From a checkpoint of a small transformer trained on Wikipedia.
Size: MLP 2304 GELU, vocabulary 31295.
Training: a variant of Adam for these matrices, 1429M tokens, 10907 steps.
Each number is 500 + 25 x the weight over its row's rms, rounded and kept within 0 to 999. Layers, rows and columns count from 0. Numbers have three digits each. The size before them is the row's rms in percent of the matrix's.

# layer 7 MLP down (transposed), 2304x576, rms 0.0333, rows 1685-1757, columns 288-383
099:459466519519526499524509462486498543498501498517514482525510492503499509489502480494533498550551510541534504483524523456486541500507478529519469454469515465507515502490516489505503499497451487570478528496528474554473472535486500558510510529519470515511468480534488479524503460498543489484
110:507476470494454559461487487449503550457514505491513490488501469511482523521535501510525518484429431503516500490516510503518450468533453476456489477489458437501522536505516438529520491513490525519503458502501506528497486505491471479503534503557518498491516486494483519491487474525501503551
096:488480502514521509490492512507512506552482456517512472508507511528503517480452526482516529503457548482489511490519502461502486448499510517490519519512511493500483481494500463526476458505488516492505504509492474526521497558480475475514489528464519495496472491491498534545478508461498516516
114:554502464517535497524518510487487510504496498513535506433488606508517458507470520528507532503505446489491512490500506539480512538454513504549502498543511520523491465518457459460490501481509528487502523458482490493444519494496476525527516454469450497486512507505497473489488493411510529487
107:489503495552504516522525480494484526511505494507505531494508476511497490470457498525509538534521472438530501492560560456455493478499486518541551484488517511488501523477490453534486483467549520524501470515474519504528504477495508476528508497496551490499518521462527515515516538516546482495
107:524492500477537506489465493548473464485497478490513497508519471548523523489489467478513502468506487531527526516469515521495505529500502529508465493511457511456483502529543462515453477494496467459499476500500486493461454516522502509495524501510507511496453484516501484511535504519516474506
100:536459455495490529477515508513473506482476481481477465515507454501456497467487481518510508481457479510480475473506517482457475461518510481463445484558531466520522499515496546477488485450525508485547470492523527520483491501497463515493472492505464433511527487524512490491501457502454494500
083:496474473529508481475461465550513507488449479479509475520465520481513487495478499499488479493491497533513439545495526504536502545475513512513535470502489500492517539497483500501463538443496519475544488473488486513493456514495507460540485468452528445496524462503472473521525514465519479497
093:533539525490523479524497492503498510520499474517484479474492528486516505506543488515534484490490537478489458492521470495508501510529526486513485525447461448504499481469518520486520525533541481525505491520543461469485483485471513500487535473494430522509468489457493538459475517483467522454
096:491508477532485503449503511499508496545524533486506491507530468500528502490522499470488517495454471549522499522513488536507472466517561502509535493533451519533489517543528528495491506496505449493495476485496519498514522537529481474486510523510501497505493523515479496490511487499495505493
095:481525490529475494481505494489495519513474496512483490456528452519517490468539504472534491482532463472487525521498493539573488502509501510512495510477482491576524507515496495512483468512507528474491501524468486516469492441504485485502474478510540488473525499478479469534518432502521477512
099:481525499484495474570515473518464525484489499518487515479489472523502454493515453453500461490485501482536474546552547485461501489510490471472498513466503488489494472483514514513501494521479497552471513497488549493529510495500528518498531488492514477508445520526513443523503511555461482531
104:511556504492493457525504479504478515533500461446504514491501465514497498518513527497521505495463520512452498512512485478496472514527514480493471478500510510542482493494471481481499504514480512490471431501467475484471520530543476517473520486492494505476453509487483531549489489472530508502
088:484487455483512506507501475500494509488438538478517489527500498484556475527498503496491506476478476541458486513442494478494471470525450537486507548526531468481494501476510503456483543480478523481524511453492493514550508470524499511491527514495487495459470513512511534520482524494535504524
113:496493509524515483537495494553467472486490500490484490538497575499493510553539497496518501483470486479520465516462502482470475484462504506553505540507468470516473542518533536498468507500517498494470514497484527507502504524510514497490504547519497541505528475507492508506517518411493543541
107:509504498507494489479520505460531489509499523495507464498504553477479508483495517515477501467498542503557542535526464509506510460533492494455472460480486466478498480499510487474476492481515518470485523494507489500475507468494504495483500509548499487499518483489492503562525460457473543537
103:464502473490455504511515467513500489520446489496535474536502464491463482502455521490523467536499517525495464549469539441544492459516506512519543489466487498505496484443496500524460535508488449540485517522473485523536528473520492498530495515525501519469485514528506477535461499574487511517
095:542531501518493491533518512492495476488518525485462488508498527505516508493498495566505519508486444496518484498461534467492512503516512516527515463518509522511483463488509514508480467477507508514512526486490502502464531476470495507490510500464480489496503518499496483492469506478510481502
090:501468508491532483495440516465516505460563499529470517527547477522518470510467454504490489479505496504485508517545470524474489508464520572513469471437471456492526481514470501519484519507504485539471502511498525516599462470507489490512567501499489511525475512576496528453492505481461536513
107:478504521467550524519499481505453488495510474485516493511521471472511538496466529487522475507466482577501490481515490541480469518503476487498506535554492479491492494500504462462490471526502538483504489491507481450526464516487470499500516526482485524489496508456491496506482466518481503463
086:501535509514495478469477550510560453476462523511484535480542480464505520501509457475525495463579487526517470501479479493548475500478484505503513485450539521525498488502493470482489532496441478495510508476502525482485515483560501533479491477472509512512476523504493481476483486493464530500
099:502467458507530472495478530517476515469463516506492459492506482491494492506518514527502529499520464518510447464481498458498475550506500499473512540514497472457468486447490483551503539515509490508534484481498502482453511514519490498489471508493474521518486504485501529497528487565522531478
094:482515483487509500505491488499520465509495515538502475501464455513498511526493484520526550499490524566477480486486497518505509462503552517529519498477457487518471511464502492478521488479516519463520575514520490520511498503506462469505477503557500561504536488490491500525484481481494506530
095:483494522485503495496521503499471516466484515490525517496484496490478520490542512509446513493504486467476464491526494509504497514485505497530483467489545498518510510491490471573525495496479534512477496513462524542447507548499474456477507535512518509514520504472539501498511485500487488493
101:459479548472485466456503484530466527488515492484530527511488483475506525499505511483494480537479475522484476494536470487501535535499542497496482547479546476514507490467488484486520501495515503493467440500481487520561487490460469484450463505510475518495468476502471491496482504511531439506
106:508519501536467466502495491484538486512496506471493445487483471476447502469495495506471493466503486468488489500512489526483476526515510556513532491487465484511492481514539570489528485498536509540524517481494519499495504524484534515520512496507471502521573509447509495466498474491454488479
106:493491499507521521481443489461523502496519493536504485490458492462520537497484511509502539511521484515484431518491498493447480476497504513537501525487531476534506519496437487500543494483512447519533477528478466511514491460491495485488481508496469480479504490492537508515505527518504477491
120:498478495525504435522449525451483476462499503467550534522493492506515485483493539481490462519503518524501489497531525509470507535479508472491470537520463473490502527501505523530509487514500495498480489476505490475452511536506553475484490494508483505503497510496471514478486514537450510505
098:475499476479500487509565490560494480480479529506512517492506463489507461483483493498477495537460505501527475513491523517475470516518470527464443496498502534536529485531565506496518528474527539519474489446545464511545470492486539530476470487479545440484500512497508509475500493518483484489
105:518495544523489552472504487505491522515463527518493517542497414500527513468509508503519507508483503503511475502455480505485524503501495512486472507461516487477485468463527513527529479497493543504486513492454559534527524554530473501513476478515499495484531484510462512507511500530487494551
099:523495476570504510485519536495537481515533503434482523489480437514489469504526503535523507498485483514506464530446502538514479501445514541520481463494523505563517554484485494501523542560497474526503493492500495479536534511460493533487483510484501488489469495510494500463493515498519516532
093:464503488513470452467476489496490512454532521527486494486493409488467492494504480440545506518524551466497512498505537485516551488506484499459496517434498530504491506493493551499522453500490469487503520482522499504499519514459500487494505480532527519502493495492453475488484489539487490526
088:474533498498485537483503538505501531493496484513500475519471496538482470502515458505512546516460505491489473460510501506471505527497507522550514470518499464481488465513521496465489495480509489508496473491549466492495480546497476514452558516502507505496481524544491534520484460490563497510
096:484525544529497507501522479486460541479480486478506474531442453507504482475472495528506493501512492489520467511522495462482454497523494507491491524522514485476502514476516521507510487469516545466489450504463563517522504488486493502540511465508480466500505490480484525527505502560503467522
111:469489505496515478507502476497484491466521534532494525508461411493500499461501440525504489530513462522474500529508461500464470493502524519474509486478470527497471517486495452504517468507481508476535511501486520478499505549497505511497499510522477507484503453512523490529499509569501422519
103:488484506552479486477507480475508507501490482540474438509452464540525482437501523492494543465461464516490517509530468490478516519483519483476437527471493521515468475484512513504515487508469515464487514508487513469502512555496500506532502516488511487525500491511528496487490564512494501478
108:520510485479470505510559495497503509533501503499472551468489502523465467503524513538488503520507522472505535519520483490510465477482497454523485492519501513488514471465525519448516468517539486488454488475499487525520503470534468506484505491476472470512489527468496479512521531475522480494
104:530480483535526501532476484459478493498472513486470496493531510512514516523478481458458477564533484499526522486509480512453465504486501540528525497523533490514509469553520500474479487460511532485495560515470527570486542509467483464496474493501468464525525468522474505526531503459522508470
101:475514478478523464494485525482511502499538507509449493496510479482489464497506526463469507491504481515493478492477482487505527497476502526475493490532492503504492503491492511503478543526493511528491524525456509536495512472503486499486514535549461515534482510526485443533496502530496483530
109:518533499501501538555451550534534451535502504533509490495480477513515482466470455473478515480488507493475512547547493499492500540508527487509502507467503511479531483485509528503532527502494497532526498524497485527489510504486522503482514526519483487521488456501515519530459481549467515501
102:457482486471520508494483479491497491518519491527485518494433434574473501523526515473518475462460495549451465536500490479504479521480477495502531507470507489529519503496470446486460483554465475497562494491510519504498473512490503521519545519517505527454479470523526539501503518513515552510
122:500526463535529520511472481515488504503497491472510480440486469491474526482526471487504496485471477493521486474480548511441497504527495490508552518518518474478571503488519473476545530504522476466479479512524492516523501499485463484509505514518516492508518534533473474523527525524471526465
102:525497438482559519547493530521529456505481480536525490467540504472500504500510524488530477520531478510454528505484531489457544471498517530516511475520514533495534449472463536494501560492524495482492469507528536473540551459536497513439484487477518475463453439500486494497510520441514521526
104:450502492498473539525445535468523491491531547470460512475492500479526495479518524484544525505519453514510543483475490495503463512527440501526473476503489492503472492478535528488525471519470513513514516514484513491467467443469490499455513481542515476500467511496499511525491508479538527492
103:511483522483483532515510495471488483468486471491502461522505497497479508488472468547473497538497494462471533499543496506490477533476510538552505508482486490484483554476500503496507488473474531527448488513474475459496516484498530512487509464465477460518532479506511493510489517527496497502
103:522526481507526475572478493516490516479509489488480512482501607522532487508504539512508494493554458469459498467515506519444519543489503523511471499478513487487512486509477479475519507504531482477505512483517476514497515493471533517522513483508511490502524500509504519504514530418498511493
098:465513483572509492478526479476519520495498489511486458475492515491578497461480498498465457470500456491497474463482467503511533487477505498537519503513522505547526485511489484484476528486494462479506458503446458488449550504495501481470497521460476507510487526511490508505511510496541463486
099:494495507520486520493504468493462514496502480511490522536533462482495514484518492525542508549546485498465522526500519500469520522465507538474465497441477500514469458504507505496518446526531540506500562530487526481531494520505521507495476478517481517494533502501495507491528491542509510473
094:481489491509531530472536507503482494523514513487520492520500475506471515489446502486467452493496510513489493516504501507503479472484488519501437468505541496518505496533469524489498547506472529546483515477505524508527511521505530480514503507526497513491506570436494546513480501508496504506
126:520566481543492445475481496517530487466487524517484536511508495510510498498509498479511498498510535509491526456458532554447503493475542511498492482491488500503521444509518505444501523490494519506500505431491546507498482488512489492477513447458519443533508513540467534479493525459495517508
083:507479486497483514474515562471539482497499510544504502488452543483480540508486507523531523503505476454497515525473520493493485537457467549506514528488512496498546515520511496477443463486498514529525487504453480556462538492493473489491488470552514482536526492502504519446510543484497509499
102:507489496518543530487510485477477501459479504521467500475537500537459485489507447512481475477495509459502475492532476503488550463515473470465487487518444509518507478518541508498536477506531498503496463455514516491499519511481545479477482483519517499523468488511485544516503479541496500519
114:502484484461495517508466503472510467483475493526473480493504493525495489498495494487478482487494481532493475495522508517499512547535516464507502447517482500474538484441488512499495510489489506471517530487446503473537478486557524475485489498456522532511453483503487506482491504527476554470
104:477505429520472479496492562473470493507486566491464511508515522529485509474477510513496525488466531513487495507497535513495493490541497465488473510497485530492485523517509478443508519514510479504489515478510481489499512486521468531536511543484515525490519513458491516510523470499442499477
097:483495510501458447514501478477487503503484489514526477523463496505508446467539503527479512505525502493448492498508454511498545542525488466513498522509491514469574493511514455448510494573506470448503457488456505488506528539501534527503502498525493475488518506492483467519489481505507506518
108:516526520476506478503488481493459501470499474499481489503532444502495518455475489513484535474482514467490530512541484483486455519496537529506504503561473454437497513506530477521456509517470492506514524506496496515507494470509532527539464504508530499465501538493523474517456536509492528489
105:487478538484483544532487524468482543507514503508517492518477464479495517524450497549492537474497530493480481531529519544491454466513510496507545473508502510474529527515483480502480492455475481540479467504520536529514457475460494529527497506495493509520509499524461504502442527516474484498
097:474486521531521514481523520448507435500485472475499464519518511509528515475472477483492474509490533532557485529490515542547483526449494516525494488475493473498491497543493542399483527499498475476514501498492504507478518504509492509504519517487480480500497457492509528517549522469480534456
100:501483520533542475493464512497488480521505513494506417462534486450471531521517504507527488495507523468520518484489508523469525492489518528509526532495502508504544499519479490496530504532474513462494537467495469517502460477492455535501525488520513455496558518511473498505518515507554480476
099:477438473490489495467516501490515467456461489496511454519491530537489494498514496499525511496474530481500531541486520471498519534521485490516471512555449488525474512497485487475454494480488483535498540525499481496514555513475503512487511441492483504483500491516454483496458525472529510511
098:485491496502483523456539520460536489520536506477498501514511432480493485498521510459442514490514482455532512485511494514491471509477461526490551484515499481461501514498487483520517489506486459513506480492453476519507487530512510516522480479471520459481509523524516520522484573559503502452
092:468519455494487501455483485523489462507536462530487491498505469520496485486515528506498488467534496506515484511516477498493502497468472499510463483448516509463502493461522512546482475463518541497496496512510528466517529552454496510478483493516514528539521513477475560507494454505496510523
089:489495483484515499485481486539518490455463480471525518474494511508547518497475492505515531532531501499519493524506538476499517556454508510499521542490539500503502495482476476493505491486487482517475518480523477510458476518510518469503526502541474447512530502537473497504518536470480498503
104:470528490492535490447525535476449493513519509523513515505489445490452485520522513469502497510482512497527535456477559442531478492460545475504470517509493483491450539479514490470508468506462491545489494500539534488497523481462514515536490515492484482562480484523481492509510479494479502551
111:504467504491521505501515529527525501510490547504504490514471453522449458496547465501535493472518462508502482484504517518540469509492510510508502500500510539479536547496518511472499507520505495551493487490458524502546492537504511501519444469535499494497506488507486495486502537498508531530
086:473511486503498529496513518464467535497484500458478540506528483500463489511490537493474495471489483443475472499488452534472499493525490477507497524517502491487503487514498474524500545488511487516508493525502507529531494512522480488545482504509499504454496531547487508486504483479489534508
088:482479477470507493511481482477501510457504524531502473515507467507470554472466501484488519570504495474531508535477540499463527449537490493475509517504501501509485495507476533487498471506480520519488521500488449495496489550504499487503476466534455471469482514499501489486482523513464469474
098:496532519517519504494506519490525510495509498491475486543487550484520554497529496500501457479504483480520512503496485453463498497505472520520499537477470455514484504470550469482467525516498500577572494530552414514478450475472476523502490552492477503563461463497435517473496498493458520497
102:559492517503506507502556499462510499470492499480534479456508423507519526494515483452449493521510511517554526521503526464507460473480537484460510518483495517492530508498503473526506536489525548545459517500467516475537462449517479491528493472519528521514511475463490541537495503497504466491
097:491503491502477464530507475515512545524477495516577481552496497510516495563498497536524512511489476488530531527521466500478500538533500495464501510465517508526524508521491493486507475485468514487511500501510475538487472481486532483540463503477459519547525536494466525516462493487460489511
099:490471525470521486513496473492511514500506503483504518519525492551505485525509470493461507505507489459482479545511506513488539493479529502516507455507507557547511525474512521495482487490529449511453480510483502518520496533525517485477532495488496492490476536512485485486452538512519497503
102:488440465463525501466500515483519505557453467514521507534518424533514519510513482511485538521502507516515502517494477497491492496553489487495450447478501531473495523526473501526510471514521495494534539520503485484515485510505478470440496458464507507480488473463528477496521472532500492492
102:524480462540521469500505499542533525485481517483499540510492433541484492461479525528477493502510490516504517503521507503499532519504464498462550468555535418502527507524494495496477498526466520477503526520501484471483496476517504478477461454524515478482541485493450507498499470534516521556
# layer 7 MLP up, 2304x576, rms 0.0351, rows 1686-1757, columns 288-383
098:503546461501490494505482502528508514499505520492519511526548481521478499505476533443496484478547474531518532530461513525508511514536524529489542499512475502520499501510469485539481552525553520468537457518494497511532491495489467530519488478509483466524512516494496481489508479488498551473
093:524491483545489488570496498496462508488510534507486508482512521514501481501474499522479496512537477548458521495483465518468494464485477526461478513510469502556485485489466458542494508552484470522495529485553522473487516514506502520497512481529501504501513486463491484512486480475471506544
119:568517441523523516516516475531469520480507488502498505548529479547488484493514507497493518472537479496447538473487522504505526504518510483499524541509494511534493472474484481501463523502546525470516500511461514512523498542507506478494494482482493485534497507510465504499516469533480527540
104:492509475476529511547497504480449529545503519481503523533525486453467480539482450521485499501484459438510495503467451516501496489552519520473494491497504524520501508491516476559520472491506508486539506472494530511469504507520470514525524479509470473462497499497481504445505482486484526493
099:485507493513504518446490506450507479522498517483521552507495506483441518490486469505492474516527463486468493522457470503538448511480538512497521466538501492507490488496492530489488471528515480533509461449465503478514525481485472485535521544536497503473534487512565494519475485522504520495
100:530492476469498497496538479531520521531506492489522500500483495511529483508490481471483467495529505514484519512500470454489499473499488482477458508500474484520495470507484554509513474518499520494537491455505482506491520479498469514502501506490476531489509505472463491506479478549468513492
094:523521460517463522512494492470518528503490479488545520488462470537496497526508459438473565481515497470493537494487518484516494430468509504475474478500480493507495518515512530481531527499480471506503479512488467489523499508532468501497561493509513533495483529488501525463513522508484547500
106:485480552520470511523503535539469460533516499496561547493504476494527493486550473489519521483520532510480530483460463521481516466506513523541539466476466533533490458459530463540544513510472494442499487479513481545512475520499542495506481512477508485488539462511536510512537519512520524561
090:535497512489543507505524447492520484476478467473489541528551522501481504505495463477518525457495516522495513492496523552499502500463516538473470506513504491528459527468494518466458502502490510470495496518484542529477502525506477540521492504511527515505518498491517482523477459473549521483
091:483451474493500479546478502504480463504555518495502491525490512504482515541488514527543484493476517537505492537487484457530500507548507450493528502485515466514488457492499512491513505534546505512462446544485509475533494486490497521456492524494524527500525526507482474529496531499512472501
096:491487501511522557485511493476517492515462495457474517499491467494498500502510465461436506495500532493505481538475478523483525526538523544491532530480510490483473522472481503501500517502479438520470508513494517486535511453519484479505482527484531501513564494523500491464480506500509476463
102:511509533481485503482473498494479495498496506480436528481494487495459483534521512523517489487511478479489475481515478530497499504520491504490526454537500490503505473430455500495482563487477477522512505546506498457499549479521497495483486578508526513520518517510486438545470510512525526505
097:549484488529516481550515509471522547494474503477545500540511506468481504505482467493469515517460469456498567518515495457523512504516475469488499440526502483482481454517507500495498514467533521538428531506504465459510488519495489518467515510543478489503468517550511527488488464535480531501
117:541502488502498488540502493482457505506459511509539527514462494494472527482472490524508486528514494505486508540482517515492522471464529471531537530502487473503479475509478524498478485491526436501516491483481558526488488486465533533509482537522462515503498496494491501490511508548491518537
111:549508511503485533500568480504487511559456506479519486547490482474446485543518485495500511508519480480474552510498530512525524466510473499491452557491489513496522526483486428517498518532505520465510506513493456463535429538491482492472497506488503522501532459473508519484501517527503504471
096:503521475487504519496545521501507539520493498479567554512505494503514490502545482475484502455468529501502499515497482511524515490476529510458500523467494512483489504526519483500518498496471515543527462507507537519462525516557474461439521535533466484494566490548506519500507495551482501503
108:501530503498544507500500481505478575525538500511458496534468478542536489501504465480523513507531526436462511479493503504485508497489525454483460503517513536541481505521534503491518509476538545478474533512510483524470489544509452474512493496524480507468546465492489502486481479518503517530
094:518497465473477489492521510508489501501478503464513537482513475471487535501518484511532537518500491498518480498491538554486483520495510448475510528553507510494484503504494498476498522480534523456465516484496464484452513521498489526510495516522524515475496493481503480528525479514521505476
098:529499477489520509495509506534493500504455508504521537484528503488447520490473494520494488552490528491477492513457468474483491495491501536518464468508515483510492455504479478535532466500528532472567466533514468529528522569498515506517496512513446502521523492529448485497519491505522547458
093:503443539476485486489518525493477491522447482501490526507491486522496459483494496518481497504524523512483507519548509450472481455553501516463493541494466482555521446520500515527477495485503519477481463495510506525531477471531491502451499496516491483497486517508460518513509507494487507548
094:514533520528535503520502435507515503559466488516511486455499487477492528515498501483471514509490499483519488506540509485500440475495486504499539474469487480515549517494513510491552530512519468507485507514478454478516515505443473503515506507498505469466518480498533503472512507543483501493
093:540509504528483484514482471514493510505494506477525486520470500516527452453515452472505464529527490492547501501490516538476516472536517509465488507516484449501478545500512469514457527520503515536509472491464501502495512532529503490525521506499494486506480553507472516486510527523483517561
097:534492473552526528495499468486509547500523509472531492486522492482528488483479501511519514480507543490515528468513469514482468508462496521504532508457539524496481499518501515508518496510535478527547507459515481522507469493477523543481491512491459506459540478544501490494487512514497482509
098:487524516515542445529501470514465513500560546519508510509496500529496493517517492500485511503477470499509464529523483462520518479479520519492497458525496502511512491478456465513501485541492482503477493512531507485540477490508523528484504545526531496508497525492488471524528484500467495528
103:472518534526492493479527502500536517514500476588489525501503502545474482513549506436467528500498530527508528524477503493514500491495492493480489474488476504472516546457478466504511569501505502512454478524495454463503497489485504475493512524476490502522498517525492486497442523512505492478
103:491464509496490525497451487533507521463496546520483570481546486482469533539435481503506465464482531532506504455545473506519497500511508490513493529528491486506500448473471524511475535502475479575468517490484533462554493497473472508522506510472486496471511515476518542573516512507528525500
103:492483558499491475485471516505527556507513451520519546529506478473500491563499534524498486516499554492511572513520464511487493552515513474524492574502487464471505523527489494547509509526501503487489529504435509523520515497453502497501497540496497481502487454485495481509483510492501479468
100:533489482487519482541491521504438519509484511475517485516536488485458555551492524489530525519457467491482476524478526516517498510515493468486477501500490511502523461493493491510515499490481503505466497504547492465522454496515501522525452472494507492521484505519504521515501497515536525474
096:513544503491527506528466488504491532525502508460493523525490509495505513476518505514459463449472530492499503522457491493503487530458519505487507525519506541512467491473515508488530469466469552517488500515446527474486482493459504549530482472520470495494536470511479542489501548523485513474
097:498509461450536518494466495542509510479448493499506483486506489496510541548528534500492533508484509499493483515484497522502463522498514446450505497544539466521529485492503516512521481513511544488511497482512517510553492481498531489496538503495510554500494494510526518475496507480501521516
092:522460492482499555503491486564513494514435502514455494495511479469481483508519496525489511464508488556467519485467495459502471489519521521466469482504517549522517506492488500512500511504524491487487501504503470478521505506561457536518490528521505471512518533504498481503495434501512535479
095:499492504516497523507484473522452530471476491494493494505472445535433500472504517489536518515505477524458529489519496455503474503481526508469508533510533548484531521484485541487492551451529530502511500484525497515542466540517486498509481518515527505464507460492507530468539439532506486504
089:493546461459507487491448493470509525522486487486493475517475528507498509500466507489558518508501549491502464483490534454532491479508508508460508524487537519487495508499490508495512503539502526474525529509530484520564555588463507494508492478467466549481518529497500473533523513491509496540
096:549563494575522507517436517528469511517457529509525500492484534566520476490535517480452527523521548499494499538495505490495464465491512550547500497458476518485515492496498529531464508499443526518554459470527478484560477457472469528510492521504477482478552506486463516489447526465508494504
095:499526524527442497473523493490502528524494483524493459501501507499500482469469479483495523473463520495455531483466482530518494482496517464512506449524455489520497566438528449507478545558482522491457531486532513469503499465527508496492483477530502502529473461494531554487539521548545507492
113:516506453533533483507505485512484496488527525495503561509544500496514466512505516506505501478492521500489508489525457526527508514474558504488520516464491464498474478510448446476454488483500533495532500504450498516513492528518509520449507566505491516524514505544500534478512467516512500520
113:515526472501497492513518522468481522483450563500536482490515483512497490540525537462486512481510504478491553538570534536507507509468547463479535516492505486504464484510468519477498494503499446471491561503539522471453456481483468527525505516545468484518535507527484522505527490498479541491
097:461475439474485515533549531477467482505467499438476514524503510463466521517505440501465518501491467520496499511464490513472471493502481484469486540485485515525482484511442481504492470489547500474482519473480537505485469523522487528467485509535499502465495517529479484480473487537473519470
107:496538478531483549525520456499542487527480522493521494546532479484482542464511471473507500498475506493495508449488521544526502480528500514508532484469526478521502506491506539490512506507531512503491461513528468506518486466470523524536482505511471435483551468496491526494524527494470477520
102:533514486588476503539526492452492456529458485484463518495475481473514517472451489509526538488509489499506464502489517530533501503502461486456481507502506520503499521489507476509504544507486467480490475486466485464494492526473489489472521557497476515469508489479533509495505511481466480526
112:499490490513502536517453472513474473491476530436502501540524476521476487506539516503474538462500539494498508469441503499516477453464535503510526512453491517548536461513501479523491541528497535493547505485461446451482495468498467479556496513508485546441551439496524516490525514522519528481
107:496489531480462529464503500459511513519496533481529545531529473520504513562495491500513504507496492491467513508478504541494478452493455468512490494502458486529480496519471469475515477495534457463487510534522544484497491520525494496508483533514519507523495503521472531492521512514508501500
104:497501516489506506514502485531484512489515507451534493527467466510499540469497498503485498531484518495435512480509471476495510515489500471465498505459557487510546503453482499506518506505527522470524468535468472483509498478466505535520517510492471564500529520487477446535547507507508490508
100:456515446485520473491542494524528503482504551468529514560517489512502522520458525548464510482493514555474529485529474516505484531472531507533541552493533517470544494496488485529527503521531555502468496476475474497470507523470454488516494533513465484489528551486473524442506514520532495515
112:521560501522504524518458518481495486498492536500501529498539451533504523487547503484517530505523490504468511492476462535496516514453516508489532508476542472524551512438472451493524521473527525525486485511513503493502512498523510473519511523477487479526496511510486511505544523516498481529
099:524498511456545554509496513462529537501487508493521520489483484499483528537505474489503470449476499494473506480467507508537491529497553493521502513498524501520518524427506488517521525542490483465513511496494493487517526467518484502487528534478507514511486548519480508484545471532478505476
093:492480458476459492502521463538537475459500515572493516457482531500516551504477534515492492480509465488489515449489536486479503451525554503498513487510515484477461460504495469511505485453471453506526472503502472549484455516484481476453552543484479484504500508524495506506481456490514512509
091:502500481484472532484497460529478522511473487537480499484508494524469498516460515479531526558466478488475492520516536529443533474487471510481472509527436502495530489480497468534504507506498525470507499473514453485511531476550520522550501536542480481517462527521489501521509494514456545516
114:529518488501503476527531504496489536514498519445516511481488491498539441500492551492467484492483503511507582484515506451474500504579486482502534492471551527519538497512479526497499523509515528485523495500523456475529483499473529536451496494522482488543491506469492538462480477510487493549
098:502489512522510494486542497475527536497505486515518492541481444492529523477480493475508502499554490508502490487495495452533480496555507483491554530468544532498527525490504473487463480497487508520476494511488505534478502501557513477510449506556435453507482484506493537497470499537524536505
106:459503481545496479486479517489516504550542487463488527479496460486496464452474536505482511498516516529469520522492474491495486531529539535477513515500494484514549503530482475522529528501477482469520475497507452509535526493476488490482534539463504556477497483495517484476474534511517505482
116:515507517479496530505484524484445499498530493488464495521546496522508480535457523468483481482485507513450543527466511495485490521474495533520507529518506455522560503471496467516529496500510516522525546505480498465537471489516477526537513500479501469487508477560473494511521485501520510501
109:477485516549500507530513474534502504505465543505499518467557477461475475552541497485502499504480510522459537511497482490524498482503486527467499510522495505513496508479486506471507477506524474496527505458494528469516480546504523468476491509517477512516544524520479506497489513496493525519
106:495512509493480521509517478500488511511482466505478518548476456520484480527533475497492473497492513521452538490502490488551529527465557541488511483511472490519527487485528493498510451509492450548491492520502527527448475513493483528472516518473513481521523494504456544496479442512530515503
112:522535483532512485531516433520500505498496491503514537473506502470553474494504503496528487467500482486513490499496511472489476479509546488468519537542503526500532533517511523541476512527500528472533480503475537495521514486507492498536523491483481454520494517555498507530506533502488512537
099:569528524442524464486538518498508525477508478460519543522508500474524486519503473501511535522503460482494460514484518533497498544487510479472497484495493475497462514493458507514518492493496516543492550532502482523509502548539507477526470525516509493528464479459516527461489517529514491501
103:490500478516501513505477479476501493532520486501508498521531456511492493505469491437518470508535483534451484497474520513504481472524512529524506461495489459553535517466486526522532501502489506516537535514480504545505503513510505468521503507505504485505500499500488479459507465493502484537
110:492487498487524470509500469527462534448443521521496526511437474513501519529488461511506551457524483498520519529444521499507466502491503479494525552505503514516520496502490516503472487497499506479466517508518496513486510500597484527533501490519482479511491502501513512513482515535504450522
111:510530479484503471478527515528482507473530494491476482495531486489509512472483480462547527496452544507497522532502531508524466492522501493502521492529492485498546488507493513539503473544491518507502514509472481451529479513509518520474536494471490533480521470505499483481500553492517508540
096:525493535505509524500501484475422519521480492500513512424501483511506479482503532515524525505483461530496519484457522473504448492558556456489455489484449525494495486518479560521515504485521464548482490481473516513521488464516538532447568521495509510535470490522479543507484502490527466496
089:508511469509499492480474476532491498478446518486505468476483510461467545465507473538485511485520506497502510482565486475522508469498525553510539467541479511508470469455508478513492548480500492481463527510501506525484518480511513500536468498522480506476488501528545509482498539476491450457
099:523505519546498516484534431514487474516495483524503442505527493504514487484471528514510452455519498506484504485498482459522473502518482529507450500486477502543466513512551499517495520520480537523488509453510463524561483517483497518442507492488536502505514493511488490519500462523484510494
097:505473501498489533458537463477470495513522525489524503485494493514491501551470453496495530549460521539481551479505475523546478526498516449487522486509496543566554467490487530481525501504483503495504538493510475499509496490489484526507482492491497512545516537547526548510519499500460508546
095:517464506518480526498512511505506500452532476471506537515539476489518483465480500476496494490493543476486472494532534465517529517502515490497505474479426519523482520474481518495513520495498478489449519505519482528497531514506493500521529484510482494510492470474507515474540479517495526495
099:476540519495556522545474480566527508537533565517505505526460472444489519533534491535491458492498541536496508509490454530468509486466516519472461477499520476539480501513488474485477501528522532459537495524499520527487493517514483510429515523486463487527466482548500466537492537523473514519
096:493532493543466530477484499515512500489499503481509527488538489477491489545541522508510501468469488531497500445523488477552432560472522512487494517529514510516473505514483475535514501510517489495517485498486524491543511478451458522508505529498518493544553504493496465485508488515500487507
105:542493477527489537544477499513502524537481557515504492509475467514484427461467557476488525506521478490476533514511510506497487533504516489487516561503508532532516490452512520516495468535460510502504543449537526488553472534482519488489519499518461523483506481513549518454510487517476550525
093:520515492486488520505500506475479518493516488475470535484505520483535548504478468524452497513474505489491475521480504513552509475494480516507489502469481537514510503548493471506510465525509499549492511523547513513480489512520485496490489497516524495505460490490454510474500516530505475498
093:493475481494483488506499491451511534519478483521473504484485498492527548493466493498455541482497492551464500510508484539480515508544512509494518487485483453495495470473488527513508488455552501510485504443503496510485515543538524494484568478508467528501494488551524510488509469506524520491
100:496494545514491504517503463515503479526447560473502480484521476540502508524498483531530492481473524527498485507502510539503495491514492533456522512471503517481495493506512512516526519481505529520548499516494503486462529511484499523537486507527487565513537480491508537502491456514498507539
096:508504447472503491479525469499452510454521519484449506499498484491445509564547495512533506504496470490457497527483490483506481490508488507473467499534521513497519495494482518508511535515469511506548482524518495497510491504512502506552485514480470514499499509513501453529510445536499518488
099:493500484519520488464465511484493527482518532479516522512540503496456495550436477513486540459466526468535487506487489541485504497472485526504463482486475537492501504492438437503514505446469507507503456480552478489509465515500500473515506548480485483513500488530503533496489490490505477487